Weights of a small GPT-style language model, trained from scratch on English Wikipedia.
Size: width 192, 6 heads of 32, MLP 512 SwiGLU, vocabulary 4096, 6.12M parameters.
Architecture: RMSNorm before each block, rotary positions, biases, tied embeddings.
Training: a variant of SOAP for these matrices, 5747 steps.
Each number is 500 + 25 x the weight over the matrix's rms, rounded and kept within 0 to 999. Layers, rows and columns count from 0. Numbers have three digits each.

# o: layer 4 attention output (transposed), 192x192, rms 0.0484, rows 14-63, columns 0-63
# v: layer 4 attention value, 192x192, rms 0.0391, rows 15-63, columns 0-63
# q: layer 4 attention query, 192x192, rms 0.0391, rows 32-82, columns 0-63
# k: layer 4 attention key, 192x192, rms 0.039, rows 32-81, columns 0-63
o14:452467536491492506481509518500509461459494529503509524504532467472524517549508502501509550506481520470519518510471507511480525497477496498499502450505477509476510503522534530483529522492552488
v15:500510485500501547496475523542516528552484517471497495458479521482492489553496474515485538520522483505443496503505583502494490570478487480515511513515486490493552515505502481505496546542509540
o15:498498497487477503518514567496489489496476530489494495467514516486518495563499500522459509517486461523490508544488529513457505549442482454500495522484493476497556497521493501519508530549498504
v16:526527510500537516538520553497498511519497458548480509521544471483469462481525520514498546493483523507511471532516521523485509488554502499505527476420513495528512465506456513451471493531464465
o16:519535505498552506525526511506493501482508444553486487488521473491474470503538518516443552481476540456515459536535493542505554534519508514511554462477532480481502485508461510481487485523484515
v17:445504508468476499541513461510477466464487499494529469497518514470546502534534484482553515527497466517498519529442414524476492484537466442523510479554464483535469516478484462454534488486505492
o17:474524540476500472518532471495473459460513507485520452498528521497502500508542475518529479531481485493504498491479438497495448512521472460528526511546504486557499530446507512489504489485457506
v18:474507486504520500512454522453489485482454494485490544464526497483507527467472500530471518502513524487496547481465454472502524439450540495513455580477474506471460474480537522543497495487482466
o18:460474493494530511493472474475503502443500471488518518467505495510500488409492506518523506500476519529487529500468495533518499436454534481526441533466467512524455499473498513525494497511504536
v19:518539497525511510461467525485498469496528484529494499464523530496534511492478486526444478538488524515454556470512549557517515517532465508522522500478453440518514460539470463499464521474541480
o19:492515473520514546437484532481488470481526469519489476463527517515527487507467509536433477527493508486482499481499498557529506514505479461493516470470487444524507444511490476496488531507523502
v20:449442529490511513500510498503513492498473515502484541467451548526487450501477462476479546506481504493509551472494535499532502438537485488475469522569472500470503454505562526484515485490495498
o20:480433523521509529500476489523475483482469496465507506464478526517477507491501440488459544505498552497518552479493496517505557461538512523512486497545489507477498490500537525457542467495502504
v21:549465512499473492491520483510462524487469555503530500471472495518521508456470548456517497508473482516531522498493534448544562521543458455445498470470505470517486488501540534485480467538464483
o21:530476484525474491477542486486504530494503528501487534479459520546504507468461520447522526493488477530516492491484549466511522546526484470504486482516492493528518510488541491488466522542473532
v22:482467473466500533541506549472516537483471496481521489496537484471474458514452495529478481484497532504476486568484473514528533473493477491508496460467475504529496447491469482452519492551490543
o22:485469523499512507520501494458494546529477484481529530507512485480446486533493520484500500492499523485463469528505478522527549480498502507508473468495483520523476469516485455504502503543501549
v23:521496506497487486467538522438548558524524517493470510515540528482571515492564514472504481544508441436511474464503521522462499499507500505483525473487501477505535516519474483504472557488507539
o23:505524499481489497457524494443548523520477500497477462518532531487556496495532485490473477531490472480495488463491543545472496524484475514505535491520496463493499536521475475473521552494509550
v24:466490481511506551539524482472493480497483504528508517473509508508529523524553483494485478513500474490494454545441481542517465496483488493459500535492476459474488550551534543507478491514510523
o24:468504468505507550510523428512476483512500497508484496479455492536500478545553484457478507526512463479507478529501508550540466482479487514506501555537519516482524526521555520479493510475528561
v25:521466492505523460538512510552459507494508490480508521482504518513518485515470428481493490498494469472546497521572470443543502494519514539485505498508500498436506469520501474478470546543529483
o25:510471470506526477468530475511517512508506485504471496497511535522522493509424495470503532514521477479525453504589517449501488487525555562488525519480485533478509476517506487454503496528542492
v26:502512491550532516497501471435461505514559428484466466460519491501489541523522499508449574538482486495456495495515483499504522527501542503483521498537511485513537523461507439551525503504501511
o26:515440497503517493509461527477460498500534432498480505494495561502518518522499502478475552479483490517487497488469452487517506522442518485470521520522465475522507505499503466544521522537446471
v27:487484481488557508481521471493473510597524496521454503559535481466450476470557471468475453518507546541471459477474504498495506495460484503518545467517504497514475463528511531482524474533506491
o27:498506494497530517514520498469468513577503504512506526552541466507466474486552447495470463526475520514477459480491506506514514470488462500478507480508476474505474483528527493502498488540505432
v28:524544527508477505510501547503481475475492501453514511541582494513537445531505515536485516484503491537528489526501504495476476551527472474446505471524510493544502497504521485557485512453476505
o28:480513500493490508529495551503474447498499526479496485529570479509536450509502529502512497473506547531532486498486507491479482516511459494473498463534479491542484495493511504556466485472476541
v29:477540537513468489514460514474528525520512512472451513523449516504503434487550495557515518532471473544514509502551502474486463511530476503500490488522462504469487466532505528498511457520423502
o29:471506480492505464508435539522534545498513528516471531510467528478544431464503507529522525535456477549524504472549501507472477510506515506487487474533485522492473471494494509519482471515500526
v30:491484487528529494533513582530494533486455517575559488517464456490521479461540530443505444505511481498496499522467475517499521491536484421484502519393547514476500498509509446477502516523476458
o30:484536514514558468468511422539482550523514469507496497500466496543429506485488491508515502497509505520434500469488531530523474495490488483546474491469536506520541524513508477423516506540502507
v31:462521519459520510510537533491465472503493450531517471485529496502499554513546486502489513473494467523494556513516515505473509502477479501489466465542519492461457522511448536505472472481458515
o31:413507506491541485496546501470472445487521452485485489553515495501490523492500477523486474495524465506531544507514505504488488535491499524500488497561466512512505509511435519504486481515502484
q32:486494471515522503516482465490465491531528515472535503497508491523508517539540525531504545498454516504493502525529506478503493476525544468479499488522484503523489486481505467459470496471509445
k32:465509467485524486464516494482530506485501484469466498478496476499506525497508518453497489494489501512507495487488550525462472524477483470498532526545514504538520454490490505474502534494484476
q33:488486497487524559482483473491500490514522499482542484449519501513507506503462528495496496498511512536503491523512497461495514507488499531448510462506467494458463486485514487504513481504528524
k33:489475491518477514508444500502500481534515485513537495482512490467500495534484514502495493471513487527454504497480510501492486522490514508535508466508510487489513517465508461517538473527525505
q34:501508505516535486498475492479523502516516495522529528491486512505492484494495523503491519498481504494494502524500498455526522533498542545451508478509505502477481486490524505488523504500511489
k34:503490518536514511501480508501486515495497449511505496503503565520533519536498512516516468541486490452501502501500461496528508482562523483487519501540463518503533511508482479510554489511487505
q35:513516516498508462523513516514490519471476502491496493523489503517502509489522487497480459493550524521508487502516509517508496519500471488522502531503532450490536519505459516472511483528507525
k35:492499522531477476493520491523487485473483502512465517508494503472515530514518511511527499499480463495497514468493499501475488496537514486514481470487497473514468491496508509505517507475447474
q36:521496469506480487492526531453484492495471500513442508510463470452506506530552563495496518481468448493546495481495458501511497494540489492491509524492506514522512525487492452505477561484451495
k36:520498479457484546511467447538455537517547448469565496517451527454531533528498532487491468489485499495410517557485498462536516524491526500531555475466493529534499515488478423550502528508537489
q37:510514506483522522520499499511463500519507494468514492497467484442480499473490518470456487519542501466520498468483519513519512500493501515497462474520511512535496517537468486510503539507498488
k37:504482458500506542506466487478530514511486468499509485504509489481531479485507458500538514504525482478496494497501526499485489473532483511470487500507465523524525464477532510520491499520481488
q38:514508482517490538511497501460475445522501448504529491499496490457501515536517510470449473489517529508510510483505487492469527581478490486493471524521463511494481512486490497484471493509512522
k38:516474493461447499520497489481513459500513528506538497477506475501460497495497495515479486511466528494523515472518507494463528501544476496485514497498542500518491468505472509505495523523512459
q39:472482488508494493457481474506555500495513513457510470513459503533478486512507493543457487528494543537462480461482488457501496495517500577527476455504532484449476489462528506477507561476461528
k39:484533486506469488523508490509524511565511476496519503530490522516470467491498520488504532501513497455500455474519508504474498488476498501458505509561537519477503492510528503485513525493490526
q40:530469482524502513495505526474503514503495521523492499519459492509509486493497491499491508499502487475531483527496518525493484489526541503510489526522514501510530539531505510489476517497462499
k40:451509493511491495497505508513462511509525460485529456449537511502516510516523517549491488494520489491484511497494509488494461474498502543492504471528521511481484497486494530501506466496465518
q41:494507509496495506545502508500498514496519503499515507504509505529488513533518500508486515499448508513493499526533522489475520522476513475523521488511505493512483511475497497482510502461500472
k41:504480483508431491484505515499487479507553491485513496505539486478522524486540523512537516526481482512482507494494511488505498512475502497548504491500496489455496480495533477546526502525466491
q42:508495503492476529530531477470475502520488512497518516504497492522514530531484524495460536509475480500499484503484493497462489513507492499508497518487497487487488482452510471467500499467538461
k42:482509510494500486479510508451505512499451494470508527475514523504521509485483494516477535511507532508568488514450508514492532458503463473485503505462509498487519501490500478501515546539480518
q43:505520495489515483477523516513505499496516524504477511490495519515499480511444470496482492516509491461472467516479514451502513486510489502470482529516546482479513475544513519514513502479492530
k43:480528502455485531544519457543478508480510501499539466485477547494525485498497524488521501503474531498504544492472486494494505527496484487515510446521467529507489494500508464538521497532517452
q44:502494505493466473492506487468470521480514511485512495491500512472532508514509496473517525507475530506484518504477492475445482507514526518472515466501481537499484498507511464530500478513505452
k44:483514522474537520529466460520462489491521509492484497498477483470491517511491492464485496513522474516496551502528521519497476502481519475516508509466490480534467519512494513481484488467507496
q45:528531470484513503500512523467507511491521498503492509505508512505493499511481487537504509468478479508473506473528485515455515501469533472529514485502459496477508495476480499485462483499517505
k45:520515516489477485472521517495506502458488497554498532515442468522476482465490467504503530511509494454507490523503447488481515502510501528517502506475508498512504506470540500515476519490476464
q46:483528498510498499508485489505513485524478504528470524513495513526521537466505508521496514522503470484464512495505513480485506472473519482499473513461485540462527483546491510461505488532504496
k46:498498536522493504503463506516461441475504461521523524511530513523520533525487524535513507527520457491481536490480464433490481483483506498497492491464509503483515518485491509504528506526534503
q47:471486469492478507503505504541518527518490523528494541499559459492549476501504485533515470488517472534526506475497498454454509504527466531495518500514511471475492492480533478479510483501520516
k47:520497544475514509494511519499503514466478522479490532495510513512500505458493493511475492507513505509500484488477494494519493498458479451495502541482535467520469452497553468472512476483500515
q48:510496457465513481494483481496503478514466467500493478502475494492530535511499533521497489509509496481484472499485492520525490517484481526500508495471451512494490507487506517488494500518476585
k48:456468503519514509472467496496489511494500512525500521510518518557482490491480479525499537488484526478511531474472511497480511495496499504435465474521485477490491489495502484472498531517519528
q49:513512488497541520476509527491497490487499460495515530499490514488490479498497519524510487458500500512492499481500537527483516458497500497479528504457483508499479514461525474522514545500496525
k49:493520471492481492528460493497510522460494522511482493485479495528535453494522468498499488479504482519508499506492497510541496513495495536512522508493501544475472510534503474497504504484515481
q50:523513517543506502461452516529528475500485468508509492491494503520505545526499493514492508525536523490515512535526510496504502497467503522486528470543521517507486505524499519515512493543504504
k50:514520447521505514484498535486473486473514464543492494494488512464486544512499465491507525452497481485462521477481498513480497472485510486504457503496500517483498474505523504487510479509481516
q51:531566536524441491497541514515480494468474488501452498524496524469539462459505519545507499519466521539507524494474463510520457527532498503486513519484493447494527511483486508535487524492476486
k51:499444495496473503502485526514460498485497505504531488520487512490476523515538507505490548451517504490518533488508539539471467508499526497540521484481470479487475474517565519537504540509517436
q52:509484470530492502502489510492509496458563463507489483543497503448523498552555454486505494505525470501519470552515495508453461520508521471501507492535495500515538505486509528534513520504501486
k52:544482500494472515536542516459497531477531491502488516468497551512504536506494490520526491509501555521477536513521493521499552504494513501516544492471473497506494503497507517486517499513501515
q53:463500462502486462532507510498492491548463495463496498508498508544505508548510550509479492479468494517502492505503522477487490501472500506492502522491524468487529500479489489488516456501490473
k53:510539499534509514503496483513491488514487467464451506534497476499478457471478527515466514517524498530491494490526480534518486492492472490516469505498501507502526493499479519482503516509503510
q54:473470501483471513509512496496505545513471491533493465517512543510505535489478482490534524485505504499487495497476505497499544508479518500529482483504481471514492466506533490515517498477492494
k54:526500545492528530522544505493502550499481496525502454494524466488481493525541499468528510487514500506483518506490473476482502537496548532483500471526553527514504491513471542492511478510538478
q55:497526497476477528544483512483533490475476478519532538490493485507530519486495545499485491522520522491471536509489522496500501476471507491502529518552507484508534481501512487548487501521510483
k55:507525520516490482490474521472514496544521488518494492497491504507505458518497467473491483509494480512513526476484513512500493487483479460477472490542512472499511531498491512502558469476453502
q56:502510547557514490483511522499525488487499524493512529524505490487512533542540520482548496502501530467535482472489496522512493500491485521492507540515502481534459499529502500485483485491458516
k56:497457481483480473529513526505495505491495470498494514506523505458539506501500483499511515487470519486524479491491499484516533487498482485541463499497513485526514566544533523509487507508487534
q57:481537480507478529513528500496492504538517490547508540482558512483493520473516499498495514496525527494503480509539514501510492498506475480542502514479524515517492521515503504532501546509513546
k57:555506514517470506493475519483475473496541540515500511480494504495502495501504519476508499519497507457500450495541519490510484514510490511493500544497520489519476481510475498503525509497505486
q58:515483525497491510494525525521493493450468470487494484561509494503493506470501479507507502528504477500502496515484487499519526510526491530469529528512487524513494484539533494496527502508491512
k58:501529470463504499497468500471482509509545495499489529543482510486501536490508481525467485485505507483486510567491523487500492488519507505502510516450496490482495526508537514510500480526497497
q59:517470482461507521507535504491503508476479498498519473480500512510506523491529486456480479514506504446503528504529487489513494495509529508529537539511497495541521525523527510506482497491484504
k59:478527500525534505502508499502514499466528481499530514529495500511502493541502483489494506489499463514500502500524491490544486501489499479509495478515514540533504505470457517516482472459512487
q60:505507486509497502492504494479545479516494466503489501499513495519487495513482502518533479506502482471531529512541505509506508519467463542488464525502505497497534504449482475491528475487531501
k60:503488470467527488480482462491514490495485554471485499539459500505476533504478509511482496508485508518482476511511439527491503538535500525539533546534501533507524477482541543502489496493503516
q61:524538465534511487532510489471531524452526518485497492491482493540500524502504498510522542524479504502516474550518497483512506533474482495455492481496528467483503481559485478471511468497484519
k61:506510462487509510508498507521460516476533499482513467487474458476513496553491517489471474503496485532470524499509530519515466494480462518514475569440510515488475540480472512496524527515489487
q62:526499466546507484534529525475512493515465505522475500487467500505510427511483486513485485481489500520535530476477513512509475476482476510495503485490487472501504496477508551508517486485513518
k62:489490509478479552552501504512491463492502491428509490521496506514473503504474515501499534480510473524538516500517550523546494490544518504468544523501537475500552440530515499537526479504510497
q63:524549500488532522524545511451466560500540508521528519513495516477514515522501497548498512498512509513478476499523470520539511515505468522495515501482506484524487499486504516510492494505501473
k63:459477489502483509488517486510521497514521471475482526465548489493490516503513508479476492519489502512523524470518507467509480500490507493507481544494531469516488493524503497493477546464482482
v32:488511509521482520514521501494460471479524464506506473540518502467522518509472484535490485498549501448449476493506511484572535506525498479477517513491491506521512500504450471504556464477493549
o32:516536440559480478553525477484489468515511469496486483513493519509470451463505499479498520494462516554479555511496493523429477491502466477528486469504555542469510475467514484539496514503491489
v33:510486499478522531487478525474538512514489563502529538517481497521460496488492491463469470527539522458507508486461546521473496473518509523497497518570531506513532496527502550500543559487482518
o33:464480484531485555513504510518454493497553451524528500478578502494499486503541485469512541459502468494502511476549519516521505494483534452485497525483482479519504481498491492511481484480488452
v34:510476515503470544470549464518518487501509504482483526529595495493493538499498490462527476491489468533512486438514506534506528488514525493488487469475479490495485443454487511509482461470473504
o34:562496450452486534514490522445473498483500454531468491513459503503523495481474503514430506524497500492538542505486489544541503509472479483523500517501499488494526543498465505505462501496526489
v35:502526502495528490468490490540489496486492507485542528509534517501448509474501511507493516501536503493436496486478541528461492489514547483519488534498520532528528482542474491505520529498526525
o35:497520527519486503509507477540524494485513522559495516522460517490516499477524495512482527479510495448492540487493523518502500464547516515511485516493496476466466472473513506493507495517483487
v36:504476481508486526491480551460495479498519528479536539501457512496474513523526506477436508510500513532506498523503517560494492526516484527529533538453492481509515528466509479511522493481512499
o36:480494511545519527471487518520481536504488502570534518500493515484496458467504445510566482498514481456525528458473476467549479529511507508444479495541484478493500511491530532489444483489459492
v37:489517507508504528538527480490504519515484483519547492469524556467492477487507498492536501501511511480492498508472485496523516456489521514487487514518511515492512464459539489478546476535475498
o37:518496463504498493476517510501515486531482510494473471498520482548513524494530540459483529535513496499490532511479512519477508504498471465527533537519572441466478526519477523507476511463494508
v38:500520519478508495508487487513491521510464526511527487528486522506485500485529507519477482474474484509471501574488484490534480510534462530499517497498512491508478514509505471500507525497497561
o38:489494450519473495533516533531535503481437542521534500531486517564538495469456498531489538479511520466534509554558468467444472551491513509477502489502511504526502524488478512494485511515512498
v39:518520454554491505492513512503490514495540498523504531446483505510514476507501515469486502451538563481502471438547526516501489488478512508490521555518469472513494485504487528518491441542506506
o39:526496485520526513533479492519527483475498490498499493528475502534459472489462492469477507528456450502453552516488491495548488484503501525485536492495536505462492526455514482506508464489472446
v40:505467529507459492493522492522476531505517508522527532555510478499509494503488501501447496450502485494528474507512528475539519470517496560499510524506556509512491518529459502529492499502503491
o40:506481492507490490532463468512480504513473492496493487510498493501509492518493501478506515517469509507527491525526516465459502550473515493490487486449435508531508491491549499513507488515529488
v41:507511484489534525513520452512496507506521515522498524479495514486472543487477520501443537437494493501494526491483517490561508496480497511502455503513524520504538508477510504502522463464485444
o41:526545519528511513472536521476478523546505527515530509467461503479471491487497486507469511506509499514528477510534486502521490518484405490495504455482475468508490498481525486512510478522528518
v42:480494485463456443484470510527525509501477488500521475456487510500490474539521492529519478461493525479513517524477538522482467523530484564510486479510525486455508448487504486526483496495523490
o42:503514499483498499470493529532523501480449544493493535490520485530541495438505506487483478528485526496519498487513452472472500509499485474476499544557510531550523553516443549461512507569487521
v43:531495454507499477524512550499470499480544494462503503477461477478489472487482495513512475508482454496505512494479548504506493517493527516507520479462442473488494457482503472507468499543500454
o43:513489496472529507485517506530498521483519531493515483488536525482533497496556500578489508509469489535483511488490522489496487485493453496525500460538561498446464526498522531494565500507468527
v44:501535542547473508548530513489477493485486457517525511511475478507446473512525512500543470511495532456535548460536485537483538524528473427524513494521489515567503506452445466505491489529542474
o44:491510505497541586508500506528487493495491497500514518512496471525543487471414535428478491528542572555496476508447497480491476502503515511446472533495497512476474497541478554511494496489510507
v45:532499462457528559535531511490524489510520501503499513488530511511495498474492467514481516515471486457501516524472542467496496509529501541454514499484487511477513486486483483491509455480467490
o45:494472504515477489482485534511514501551484470504499526552489502468484491503551493504512476496503501545491532463520488535512505498483480492493495537476499505515511513491498554483525509489510488
v46:533529456509467483522480542528503519483511502482468524512507502518503497534492526539496510458514537492492482484499529533451493489493488519470492506471486503480450549523467469517481556560464532
o46:488490553505522470536504458537444490515511469530464532493449498473500492453498503440499510487485485457437502530529479493593489460523543458523557488481505485551539479532506503503507487519475465
v47:476502515500511504545522514494505491453499526521494514498480494509529501525529485497478465548508513494487533453515492532504497475546469466510507491578474503502510476478470447511510496522465527
o47:510500530519555534535502479486442521523493494471510524512510482530481534486494515521491543521522531512520490507495517519552474479464536510498519560467520512490524496498477532486502516480515536
v48:499520497439515490525474492476494500495516502496479468503498513506479553518507453474506453518481521469518516493475564488507507486519529564486486525555534466510472541501538536548569546493521498
o48:535549500498506519519543515490497473504503444501502537514518462486461473468471504462503504472497469487491506466519499546519504490495462425517504501455477531538504447475488479456463513514487428
v49:513496455462491509480490518522469515462481515501476493515447482493465520486522496507443470520519431473516501486499484484466465512528498529471533527525510535526478505410489547527487512511493492
o49:503476469534483488491465511500536481515516497546513535507524520462527507516467571450478555486528525512553506494513518486467508519512500521524488511496504510477483501489499498505483481510499551
v50:498497466531525514495459499472521467552499507514480495496510496518492441517472517514465524513478462472514481520493478483499498493526501504532535543485540499555501498509479444485533514466533508
o50:462465493549524488534557469496526539527464515482492508458473477505471487463448446474513532503478531479506517492465516475454492471504490524499487524497495521522510507511515519480527487527486538
v51:490523490474463487532502480480488515479517461513519519465494517495515499520477496534481482538500459490487498505448481526491515479466466467530507480472469517566502511445504466482507466476538488
o51:512501551514527489479511489519506515501519548540538516480542501485505493519523535559515517477544530500494514509496521512519530512521484510496460529509574485464467512506492514516537513515482562
v52:470501507505531499505497496498472520492505534518483487472493475484478506521565508495484516487494505509472490502517506516517506489467553531536495507434491489516480470477537495471525486518557488
o52:515503500447520444533460461501513476508413488466481499480497498525494493501483489494475476516515520510457485498467495472482504490521482481485460443499457454488459486523496473492529487502495472
v53:499502504541526482499499567515506531476482536518469495511481512515479524520452505523488531440496513501510462459502524495519534519514475492498484451501568493503490522567458525481484531505497521
o53:534495512465492558575521496503487480475519531505528526453513538548519507439547527518490524501498509531447488540514470517534487474483492449539504499461458490558477453480490491456530497551519435
v54:492524496496509544506568478509501477489489481505519537520505502515504499489503497514564465516525512527463537488484477503475503525509477486556484490484476497485483488449518484480509436523497543
o54:543472510505472519518487482487500539505514480500484472465529489483488470511483501511484468547501526476504512510475462461520541484556455558439455546481507490464463497537453515497526512460556488
v55:455509522517488485498471491560498488492510475492508488530489470498545530526528495517543526504529532509514482506512552455485491512485527512522466496537473485475488523482543524521516512516465494
o55:538542447468484456527493497510502471474480486467495502487500491500469462519499509485542503512472494484524504491489430507450503531538499506509536476475461497514476527496448538495496525530506467
v56:473531509479491491487494487522479526492515535505487486519475466535459456468467496484471496539522481508512482507474503520509507510484468516439518512499457507479455497480490490493480473488552507
o56:522436528515466554470545509521482511503517539493539513466532512443508494479492453446517522535530541476560493527502534490542526509480520520492490479486496556499489495559504561515492520541484505
v57:493483483494492532507540518502505496477502534466480470494468499482512495492497475531524502521496534507503504514528452505472467495523480496479525539498477495507499512485510489495507473513515502
o57:533516495514506526445503486499519489488465476509509496492510501485528505492493502475510505506533493500514509491472507454526545462505493533505485484492553528470522493486538515507492548510458504
v58:532462505455488453528512481501462519499487469500528488526502480517507499520488507502512502486479480478487472509503546511517508478473547522524505481479505486484507482490521531504541476520472497
o58:486537545502523502441500494481529547503473534488527502497507472530473479548504543509508543526506500540450507503508515538482487548475493470514489507521515509540483491484539484427489514459489517
v59:512533480512528475473499478515509527496479545447511500529471488457492463501520543496501489472492530515528513484492478487539518500502481502490517497527491552502473525507505507493529465487518529
o59:532458484492466492489488484485545480517519452469490486512516498471516511507496495517507508511471453529502488546525453501502459534515459522479502490555480499497531496493440526522538546484486499
v60:537517520490525467487523517532477512513529504506482478496464524570469449523469453546508513559501468493492463468469473496494545485471507514519500480556491535520500526501535472502504471508487488
o60:473491500478466570517526507454516454495499493522561509433565488495499486492488579495504494498473544527498485519493492532500492546501510433519514514500515470515505502541441482480489486542513458
v61:501509483513491446518504492472530481502513513494515485551471512509467477518531475516495510490492478521482525476469501529506512475523512487483522493548496500493513479508502468484483500474513466
o61:520472534496504513560517501509476507510498520529510523503523478480497538487503506527512507517548568508490504519461494502503526537531470506482486493531510480514496481526482487498483490517514505
v62:487478488482446515488478500506494490506506487482525502506505466531464486452505536499453480502532494521484466506494510494509449497511497537479479486500508511499500480512487515523530497500518530
o62:490481478527535516501548508521512546473500500487466483553486510472486490498530486500553525535498456476543513536493475512526488497505501531521531494495508483496493506510497516540531493507464483
v63:510545515517477519488575468475467464542537456550500527481548534492519506495469512447501532502482439498506515491494555492514506544478480544495459484507494557483488511493507463489516465495519493
o63:543529487548453475494512521445513528520492484519489494455447472455493470511476475472486449535472499481520500481474450474500516453509460502447521508485519542499496515497493469516457538540497532
q64:500516512513488494523502477519519513499487518500499538514516499490495516504522506504481517488489522499497494488504542499506494491497489503496489528490499485489482503503491524488507505502508495
k64:504471460451495525493494543480515502470475489489526496489505453497475574511471453493525464497528472523472488453503499497480498512499503509483481479510466513498529510487509445529528477465521492
q65:499511488500495498503503480482495503508492540507516507517508485504497520486463523488492492482508488519508490477472469491481491497515498502484514470509509528496490504482512494510510490506503501
k65:490508507501501528478477510507494513467537525495529479481504491485490484524518502519449509495506480483455503485511523539518474518467502513529495482523463499529482462484509501541494509500537498
q66:487507485464512489486493502488495505510505479517507541489477490487492458477501499508501475481508459498503515482512541506521508483497473505496505492507502476490488482502490501495486486505483490
k66:510537477503457508491499501514474502491531499508545482517483530499510526495465500510493529515502500511474545524482508505465488547504526518551494525474521525506505459495498459550537515520477471
q67:508461494495506480531474512490459496498534485502535495486505498485502524531517494483536465468470481509468460490453476481517519487507515509468468490545520514458496518502510484491503496503510535
k67:496534481496491504484498465514493497498496466514524489529511494486483502492469487535505522515506505508493510442504433498439513554501540557493497492509472542493545511507496488512534504510505454
q68:471445523453507535506465498504505517512512483504500481518540497492479529536449481505542493501526509512524527449498498452492479511521506521519502514483477477514477506502516524512511496488474520
k68:529530505497506509501510515491559495529487516494421494487483453520470468506523520472486548525486534495572488509512479477507493423508489477490501527477507501461495486468512511402464514503463531
q69:472493510535519516542475523509524503501520504448504495495516484530496512545523496497501534553476523508539527492554488454469485509475501504539518492487467513483469468478499473479472487494488484
k69:471495469519465508511548493497465486541524471451524493509506504475493540482506526532485457458536491510513525497486512461482457508456489500483533501528526506522500564455501513509485493487512528
q70:499541501492495494529498518515460469534464463493507486489509526494487543511509489491476522508526464509507490568509496492517507499504469471519531495499540471491510489508494513491491500483496460
k70:496492464493484553477521513521493493504514499455524480509511503488474486523510517488519465493473490473503530475508485502516474530519497475513459462502505480518454510520488474498493525487520495
q71:525533458445467501490493487507543480522508480515461464537500485530498548501505531531504526502491492489496534534531504554514515514476500506505512467476518497544483504514471505484507509532469498
k71:541489530451527516474484486491466505502492498520491523509509489484468448481486509475496469517516491517473496452547531455502469466486479507490489521508493503498479509503496519485492504487531500
q72:498549504513531494513500538487515491491455514463486506521495463516525460468515544511496516493467480489494487555568501501505508491502488453526474538475517480492478529526489521471483482501496526
k72:497518531500484472535499479523504501485477522528471497490493522488501490487530491514484533497509522504521529505496488507514540453520469496510486483514514495472477459485501510501493510520471505
q73:501498465483494494492502480495497511522516498491523474524501547499497500535499494488522505485486520514491540488486474498488484483505504506497523485489496486507534474477505481495516504496519486
k73:493501469492479519487514543475463507470491458522541472517508502479515528485516508540516483463510497529476493506503534490507516499522505502524499455493530478512507503510505532536469516497509485
q74:478496483470503502488471486485508506541503518498521453464454502499473537515478508489528509500476528526490536511466499481519474501512466508470514474505475497475524478484515463516518537517500490
k74:484522498506484526507511489498456484537546483490518498498549529486517537529508527534501470511517479485458535489502456499515506520461535455520535455534507513525480521537498482531505450496493512
q75:503491458524491481488481481476497507522492506485494505506492492447495520519510498465516486512501485519491483505492485494486513508504506545483496460517537529491531501473524480494493501513482498
k75:499470560493494524528498500529507524520494494496503487486484518479497514471513480503491498500527530498501540518522540522521494528502474462489490540476535517469508475503482501472502478485509514
q76:470501539519526484494502527484512492491516503490513533481519474533488455461471506526492498468516489470506474514521506525548496469529448458474516531491498431505492499526487511456489478518501514
k76:521486491470502531506527560489532499521479444488465483504511486486484510503492463521508494527513493537498518478524505485491492492508494459493503499481536501474513521550489515498494483469515534
q77:508479512516515469536495543519498534537491489489544525475514487516529524510523476525509512462550494513526458529511563495535499508493527498538502520500524482508511531507518513520525483502478500
k77:505464520498514516511495500500490533489507516467520496476477498477489512488485482524526516501479542480477493496506504504465499504508514487445506481495512544504463451432471450495521498471507474
q78:491509550464461504498481502521526481482537468483485519433477488505511499445453471509476515494501512502505530528511510508463533503521524542459493500544517507498536493505511483482484466505525467
k78:512466482490528471518518511496547498483525497459467519490444489492516473523505487535459532567544521506522486549523526487507499480494499493509480559492509488516478496514531516498516477480508475
q79:540476545518443505496525481505459483548483467510503502556493475492482496483485519528493488497527555515509509501530516478481516525497485552508523492528527488483465489487518518475491487544470495
k79:490541458460509560485440520457513499488494540498551475501489464508508504510486494515501484456517500500461495476484474487509542476501503560528538520530498476513553494511514481512508446468502506
q80:484490510468510499499535501462476490478511500485496497509480542461498482499484462508501495449492453509504496520504479489536537525501470500497527450486506545496495509484504468485508461474497509
k80:550539477507451536516490459521499526477513519505522484498560509495469513510495500508505508493522519528497499508458530519488486509509475469524481499508472461533458484507484499503466566515523477
q81:478504468461485553526488477505458492496541497528478510490523542471538564514486481484508473464494539455509491515485507496505540462484493521449501476483463503503487513498479463476508555515530489
k81:525481509483516526490490505471510499493461530515503519488459460501477463516430481487517510536465468533488534496508454496512489511557525507529490471483544514483513487482504515473500458461541505
q82:520522505497496502516509491478473492488483506477526464482513496482518528518522567521468478474526489510499490514449535507486513486495518502525472480516492478495487534521506522475526460529507499